config = dict(
    num_attention_heads=2,
    norm_eps=1e-05,
    attn_scale=0.124,
    parallel_block=False,
    extras=['local attention windows', 'gated attention', 'exclusive self-attention', 'value embeddings', 'hashed n-gram embeddings', 'an embedding shortcut', 'learned residual scales', 'capped logits'],
    init='trunc',
    optimizer='muon_variant',
    warmup_steps=0,
    schedule='wsd',
    dataset='wikipedia_en',
)
Each number is 128 + 24 x the weight over its row's rms, rounded and kept within 0 to 255. Layers, rows and columns count from 0. Numbers have three digits each. The size before them is the row's rms in percent of the matrix's.

# layer 5 MLP up, 768x256, rms 0.246, rows 174-199, columns 0-127
101:109118139134152100139122174130151112146085153143172095103137119097148108126121155088153087147120073132110125125120177114096151114116161142152142169134114127094140166142142113115099159179097117137126155140106148126093109128148098138140178105128111156112139122114119208138160144089153099139150110098178150120085121108137107138131142120150137118118147137088130109152125130164157140101076
092:100166188131143087127090124150093129126151121131102174124090162094098145125160135127119110085153142140092144113141107084178117148122115153075159124105149171144084169161125119124112120122098143118152084147094130093153111159138104157134104133153099171124136114091133126097053100127129138136164104102130098141147128126140098090149135091167069114148133154114104133144122112104107161121135
109:113141090135086118116073110107096083152123137117109089115101127103084073122102130123112132092192165125127112137126152100144141159120134087129120132144113121096130123133129135120105152144143105100118104127099186154086183160147144124138157146134109089098105133140125135133143160121149133149127120119147115133105143143164095157106132098139123127159133103104118139141176103108121154093087
088:173127131130165120146167121091116106120129149115082124103159148098119129143111122106114109111137122114137132133133100139090126106138169150145182144099120110121124120116140129154179125121130117113161135123091127124162099105085144144126080148161155123097086097173143143135113126080147090113106120127124141157096072151161119116158156126123163136129117123147142117117143112091107130180105
090:133134095128143156117140172145110115116088149184122146077100134091142114151141107142125095162154131151127139165179093154102116106149149137134133082119114112076111100159162114082134144133130121150121119102100172149108130149160139135115126138143065129115127126134140161161119150112136134067136093140154156168099137070117110095123133145172146127120122114163072128127159085130141108119100
104:150108077105120144117098135145134136142107128147104123090172172077101184136112122141133133137118076132100145109109128134127164114138126131141116141149107137091137120102122101132120148159108128088122132129108117154135168127110143171114142126098099100110124095181153126097144118105154122138116171159056152134125091112140130106177153108115131108130129130138134086149166113146132119114175
112:091096135128135123124106123101099108134135147137168139111179131146113194150134155164140153094079108119107101104116130098127161075144107124155159139125099157157150099138113139149130161146142144134182131132129155119132159136126138138128171118138144128087160140066139163106128111126120135142124056181160134139139130113156069139169082111136158133117112099148126131144160158145112154141109
104:146128120109142125163130121106144099173124101079075153101106141107092080121130133149126171125113111155138138112103135161127119140095089129143183126145137117132121154102146110097136108107158109107114142141150135085166142134162133098136151128119167127127136165170141159117134103156130121153095134144120164123108109103170122120157125113111127098136133096142090174097129105138114116112135
106:124119100127153082130138091130094159166141113123154123139135205129135127178145113156123113112157117151163128131179116108123141134138155128137088135113123152134132073137133129143143088141134096123148160139136110133117104130128078149132172121128145120124089115138124155090125135175114160115159112150136094121175083099098143127114117102165105106111129117157114073185096151143097102098129
104:123104106087126096129195159147108101145139096131148151130146115086079144164120115114141149112110161053164129121106134150146091092126126157159156105116113130123148149111165108114104117089140120119136167112114123122144152142159126120152144122089143104128162132139130104149109128124127180101111151122170158129129122086169149110134127090123126130138145116098135134090142118092126079126123
117:166118053142105152136148137125149137083113156108145100144165113088123092113110117143137113089148125091102125111144153098152103138124139131119122094107109142141141120159101131154146122138091094170131113141109141140111127167135127095089143136142102125178166152104121137131129141149106111122109133135099136121077104076125133133142096112147127155163120132141179100168152135130163129181167
099:143117139094132128140132150186123117150109162170129161130164147101109136152129133140148112100087123115113133127103118123117148148120145126119139114108106112141068133132181156163130090153138191120126129137119133118127180134119142123121092144113149130149140139152156127134143149118098115113123117148104112171140094059174115117150120118108097148135128053165153097129140125068166150140127
099:121124170119103122103107102124150139139134143146108131118148107102129093097135123147155146123143126088107098149128145096142143152124168135097108147181102113131105158116135134123094077147128099108113097117074131138124114105144081142111170093109143137134052161090141106145124140111106113104098119159113120138129143160092100107083104095155128128115138132131171119101141159154140101147130
089:147137126124141134106148160147114169150094145161156178097126133188154122125127119129145097133134153114125129155161085087127108168113114092130107141069167108130125112129127108092111141109104110149131079156143167118166103133097093154120105144145089163146148098121099108128164094137137096143164107080127110156144104138139120128105100147166149111125140174134087091132127168149146112137129
103:133143140144131166124128075105117136157144114128151118107168111137132136152126134118142069140143150093069158106157098094138116157145148128125119121127144136085126156123158128103091111148123164121137132168112157135114171119138141097152165151112139144157180120135119132125110120115177122112105102133124133149147160120114081111108113103143175103136128157114189142136141136128154123119123
116:155144172092113135130164123112135160158141161170187125115116111110162090114131147123178156136151089123104157108110121148098092157085119147122122121114144157144120171065129201154150115123089087138119103111124120128123110113135112104100137124125126116123130114092122181097128136106111183098102196187127122123121122094153158117075122143136155125106151131096152129125143126098095108148161
102:135135121129129167111174132124160132120103149142145124165164124198142144140106114117132168124142155098133152091141153067116105108150112145166131150088123093127124106177156123183156124130134137141121118129164123131131122133157110135092150106092146132122115120129151127147127131132137122116141129112157149147156125162127076146148121110161126105081087124119137117086148113114106145149131
098:160134139119126130129165109140142143143134162074104122132101132145168144088155104128115153108185087135094147100160121132116120157165101175139084147106144138122118086084126138138133138113092072154121168097103098139147133164139068139146139154167116120128145139133119137165121123117122115102144155115126121155117139141097114085109108070135122187130132113131105160155115114118109150136103
091:136120113144096146135157123146110198158102158144149171087139104097123133133124142110133113129140094132105113120112146087122139157106116129149163119107135143126119102131151109061102150156093145157109108104157130090148121140114124070112135154106132115161123111111149127157137128085131125165106127175109114139098110082134132123156126107159143117151118146140145114079076109167107142134077
105:132110103150131105153096104091137114178156124164079142132084118101125139109114123144116137110122131125081156121081123128104124113146124089126183139136141115123129110119102190124097146117128126090110102118084123159182121157153123153132119147106137143171164134117141086112121102125125154101149180111129116118113103132121142114104125147135157085151135122088130105091153129116137118160111
112:150166102142110124144108135115118166107141125136124168157098133123120103123077123176143154147120149104092119107171100170152102144065152134144164123092083120113124121157107112163100096145076124092123155174143138125153162119098146158199128133124079145153089132110120113126114147140146109146109148139160118103132124127139126116093133124147124135108128132142145108122163128107123125082120
096:144140068132147140084128125131120102119154132150128100139149095138151138137103172177160116127103117142141095133095114117123130164128088095133105155083152113138081126129111122131152094148125157123152117142135106131117117155123146137107144161089135140091127124151150152163126134142093152122157130148102137130137126128131132118128130146145171101127162164090103116180100145143129115135143
110:133138130138148100110168139124136114117072174097140133154118051099150105142174142127129111155115121112143110135118117138143138086124129113100117056140116139144121114147116123130106118150134140116126137128116137112144140144112091125118161098163133140142105126067178142172149137137206141133124107158116133126088129139109121153090178134162108133130133112147142101100124154112130158151065
098:095133094169138092174167108118110158120164145128137134131140127106109162092138141121116132130135120124133150146113124148093142155107128128100153093155125101140222165116102096146147130107145160118098103110127097119156115119138087160148102133101129124117126145108152087143089145161125124061124136116111130116127139144143154127136127101127142103176089135189153098143088149138149135116118
105:120121148107102137140150106126119106142105127121138109121141127107138105178137163153206175108107137130103155134158148142141195133097113136131143132161117145115141079116111095120146120140187120101090114141140140171107108113173132117144148090117151164117127117126171101150135098116129180151165143151123139091156179131109147127143113149154104109095125097075122135117108144129149134103132
111:115116097135117181121070126102128124128116109115100099149122142127115114162161072179132131096097127158154139115126125119141144133124155139136112164101152135109135114107131109181130133151108156077134136154085134161130138153140116132125138116120138103112174140136151158123154091090119152193122094097154123134096108143144135162135106113156138090162108090103086114118101174128127120072132
# layer 5 MLP down (transposed), 768x256, rms 0.145, rows 174-198, columns 0-127
106:122146117127133158140132107133190205148116095133147132115120110099118148114142102153090121134122127141122077114136101082122110098111175108176154128131092128122118106166120127124133110109135128111088110143091173106133126145190097126149160164138130132142147114169134116093109123137138159145090090136145156128081126143164134096101113070110087125132154116126165147151104121109165141107129
091:134103139155143094131164153154150218133134218170134146102123149130077138120119150101139140141147113151088110082136129156132128147094124146094128134155135129126146141133125113128088135147151131082147106166106117165135146177125122085113143113118127129129112145107114150113127100153152103133093115087139103138109115107124121145115117145123164121159147149127126093142169178165117102110155
102:096125128139124164140113129137171172113122108122177156135115088174084185137167144111133138124127143135108101139121150128109125133123131126125131114135140158155124124117120119172116088110141153113143112073124133129079119134163128150114137127147175140134170124157119139126142098144116103155107119190157162112126185131118102150118150149099119135163123184155179134123160133100150122140147
088:108174168138125135150140115144180107155140133149117112121123093108196132112086107097127109107065139137126133186103140152104125110114128153161159081110130139141149161144149180138117133100106136091109148118090156135148121154130168140113130122157141146146118127116118127113167151147093150119181130131157156129137140173155141095145131097124122091115119136146132109111117096126101154175124
095:119177167142161111127080074120159099134119102090113105072121094141146117108127141120114091139127102150136100116153122088135144108129107154141108141109117113132105118106104163138187127097119131109165123090122150127122133175132110126091110109182128117162105131144134119148100139173122193131134138089156117136115171158141116146150157118074096104122095144118151123128135105136134128158108
101:137180135147141122105165078146130153108109105137119114153106173172105154081097124091149170138133133126104170109129106091096124098142150144135115181148156169143155120106138126090086122080158112111131131129132124052144123086135128146124135138104129125126147154132123166143119106174144144124107149149148165172101149135107136137131130138165112141153129146104106100094132113114163153096144
110:110150129102122123127158131098140156144133160109084145156127092115115149153159123095101147108097085150114122157145107149093104112129158165159147131099109124142145141143151099129073140101148107128138151081136118102133120132192149139148136120091180098148153109125152116104161111178095115121101167119156147127075084131136156158098105137147180114141115119150160136135153105116108118190139
105:060128161157151148129121125129119138120152113102075149176184117129137125079115125146098136073112152161099165144113149134086109102128149146169146108070173160131125132106124125122118137125157137141104152111091121095124108149125128154089108111141168189116108145117099139128120158141161086162120147144101105126126090145066118156150104107104129107084102111117139182133111122123143167090136
105:107162114074160131101132110139144127109098186132141145138104096152152155098130159152108146148134156140134145132140157098126109137098117079119109125073125142137113169134100098117154115122143116142130111101134130143102074134105164104107147175134117144117070171132132114089198098137123147150148123110122133129141118067109131160111142133098114105096143099132108143158104167142127146150160
098:118123071151093127129132087116110110140115150106170136132130091137117126141098114103118173151102161126148137111143123141078167111143128151136140103083163128163153123125134106083138185108130118171105130143143112135103164154132112159133152150178142115095166120161123110143110154113134142098129102093076189147116110137127072139143098112053121137127124110134104114096113136113116089127138
115:127177129090165098099136121152096115100102116120113119147138156073141075088148125121162102110156130096075095142138123098156144106119149170117126115121120168135105110147146107126140086136097131161155125118113142088106116127143131124091125115154123143172154128092076124153153111105112115102114106121127149111103101108143137141170129126139108168154138131121149107145106115114127135181133
096:086147128152124115168148150130158115138123114107143103142111123123070157174152166130088104124150119124136130098138101149143131100107176121088099117141158155139156132141068144104145106127135146116170148144108148109166125122156118154105146101177143122145077152142145152127126111092115116114151133097150118083154130105138080135129124095085128135105140152101116151132126158127118131131098
100:072146158128169126140148116151116154117145103093154115177127102127100129138147165119138112112066120118114161166119125122108087123122141165133145141094106132131134116158106137151156103097132143109119161133131165124120123151132135135150151146134085113169150117106127169134092140148123151109152154135126138131128166102114100120126172122082082078089102131119160137087101128134165125172165
097:097065119136115107105144142104084146117101146131135173128124113129130145095141174115090109130075119158128119130093108076064133114168110120164108099123145161126107078113121121115135141148119131105163134126111157091120125123133109128140082115153113121139101082114143157115139121156130099103138166169106185156108118108165140105133112126180141094118154183078156126157080164126124104159119
101:142148146151135144122118157087123153139116123143148156119116110094145170163094137133103116126129099152098126159091119137134148158114162133105170116125123113094100148090078152101117130127179125154103156111127115116085135150159125104145168136179151131112124111132073144123161112168113096086168131141153112110109134176165109106103112120064113104149143147130160099084146145120132118109109
109:149135166121151142152115126097111167111162161133150119106154125152159116164155155163081168113106091086116121153135123105092152125136191171127125143115122135144119148137141151118102143125125117159035105164163136150110130142133129142082137093132124094138108132157136112107141090141140141142113111133136111151148111135158126099139136158114133131121150130127087139103123090121101151138130
101:084117101120119127114110161123138122152116100127156112109148098128166174102130157148112168109083159118090103137101133122152136121119083099103087060167114100138086099113131155092098123094155160146132099121122146124123081115132109146110139115127090112173153130145126153098165121127132150133108113146156128109117138124125137142132112133165147140095178134101123117134106142171189159117133
096:135132101100149141111098186126107122123095140094153124122123101146112160168102178110105116158148114108121162140132132128077116138156113169151131154132140124148119116155165152121139115140184141120132116103109091143122156149136124116071101123078138106108167105161131088135120122098122143095123097114161170064126130121121131127116143099150153108123168120150151126092133090113112136150126
101:130152155147104107094152107135114167141108156152176112117109137115106155102179161151154103131106135145139135164114074144122116093137152095129152126123102143146096129125145094147144125137149127106156114162090153134074152111122129142123139108138120161133157163155110125119104134074107116109145132137110154122130115147128126139158123084204122141145112104151113118128137142111148096087136
107:094135147086127115123174148111199081159125094137131180118129111128125122123125105129121117133122117118112110147145100147140109144116137156100112083124129120140102144106149128146140144165113162131108097103150128101098087080145147138093138123112143111132126174152169117096099155181140097111097140123133126121111144129178126120096131121078124142084117130120100113154155125118089155152120
110:123141041090123125120114125132154124089117102133137106132148124146152138155105138171159119121144203113139153138168093103111119138117152138100162140131080126148153083168189131122079130124122140086100116130149112106125172122099119132115178150129146101150095153093094135106112097183114094102112154156149153131139132116140128120150116148094096172155147126129197109115128114131100134099065
098:131142104161115145121124082130134112125122105100134149154094163118140137130128136117152148164106108123171158100096124132152109152168147113112086133130166138119147109090120109112111122114135095143134126127158098140120091112181144127073094111148125112118136101136134115132155095160139139104147111113090149129127145122064111114138149134092089121157147123128182135103141121123109140161112
108:139149139113167101136161109099164158111124121126108126126148122119110168135091144084089138117118075141161093179088087166122160150129110141119107065104112134132135093137136145106078125106148066112080124083079118105132138129128146111109198110130112132117113130102109112128150117110128123142145113114144108127103094135144106130109113158120102126149164092111112140129124141127121100115177
099:169122135121124152110131153137140115160052115076104101116129163091126153096129082112099143140113164093141129046123118144087121095135137107096137072139112106113124130121109059166101146123138146105127111112111159135106150133125116170132124120144135147123133140142091054119122122104136119073109148122120168112102117165123136162119173125096170106132129151114134127106161163131133148129131
105:089123186126137095142162116138138109133117135079092111138151116125134100131107129130133132132112150134132141136148102114149127147119144167120148138076113136157119134142149097135131122155125168127134112119152119144123131086136093175093175125123088133135125140160091120161115152151095106141139147094154155106127178112144129157156115119131095110113154162115170115138156081144123178120128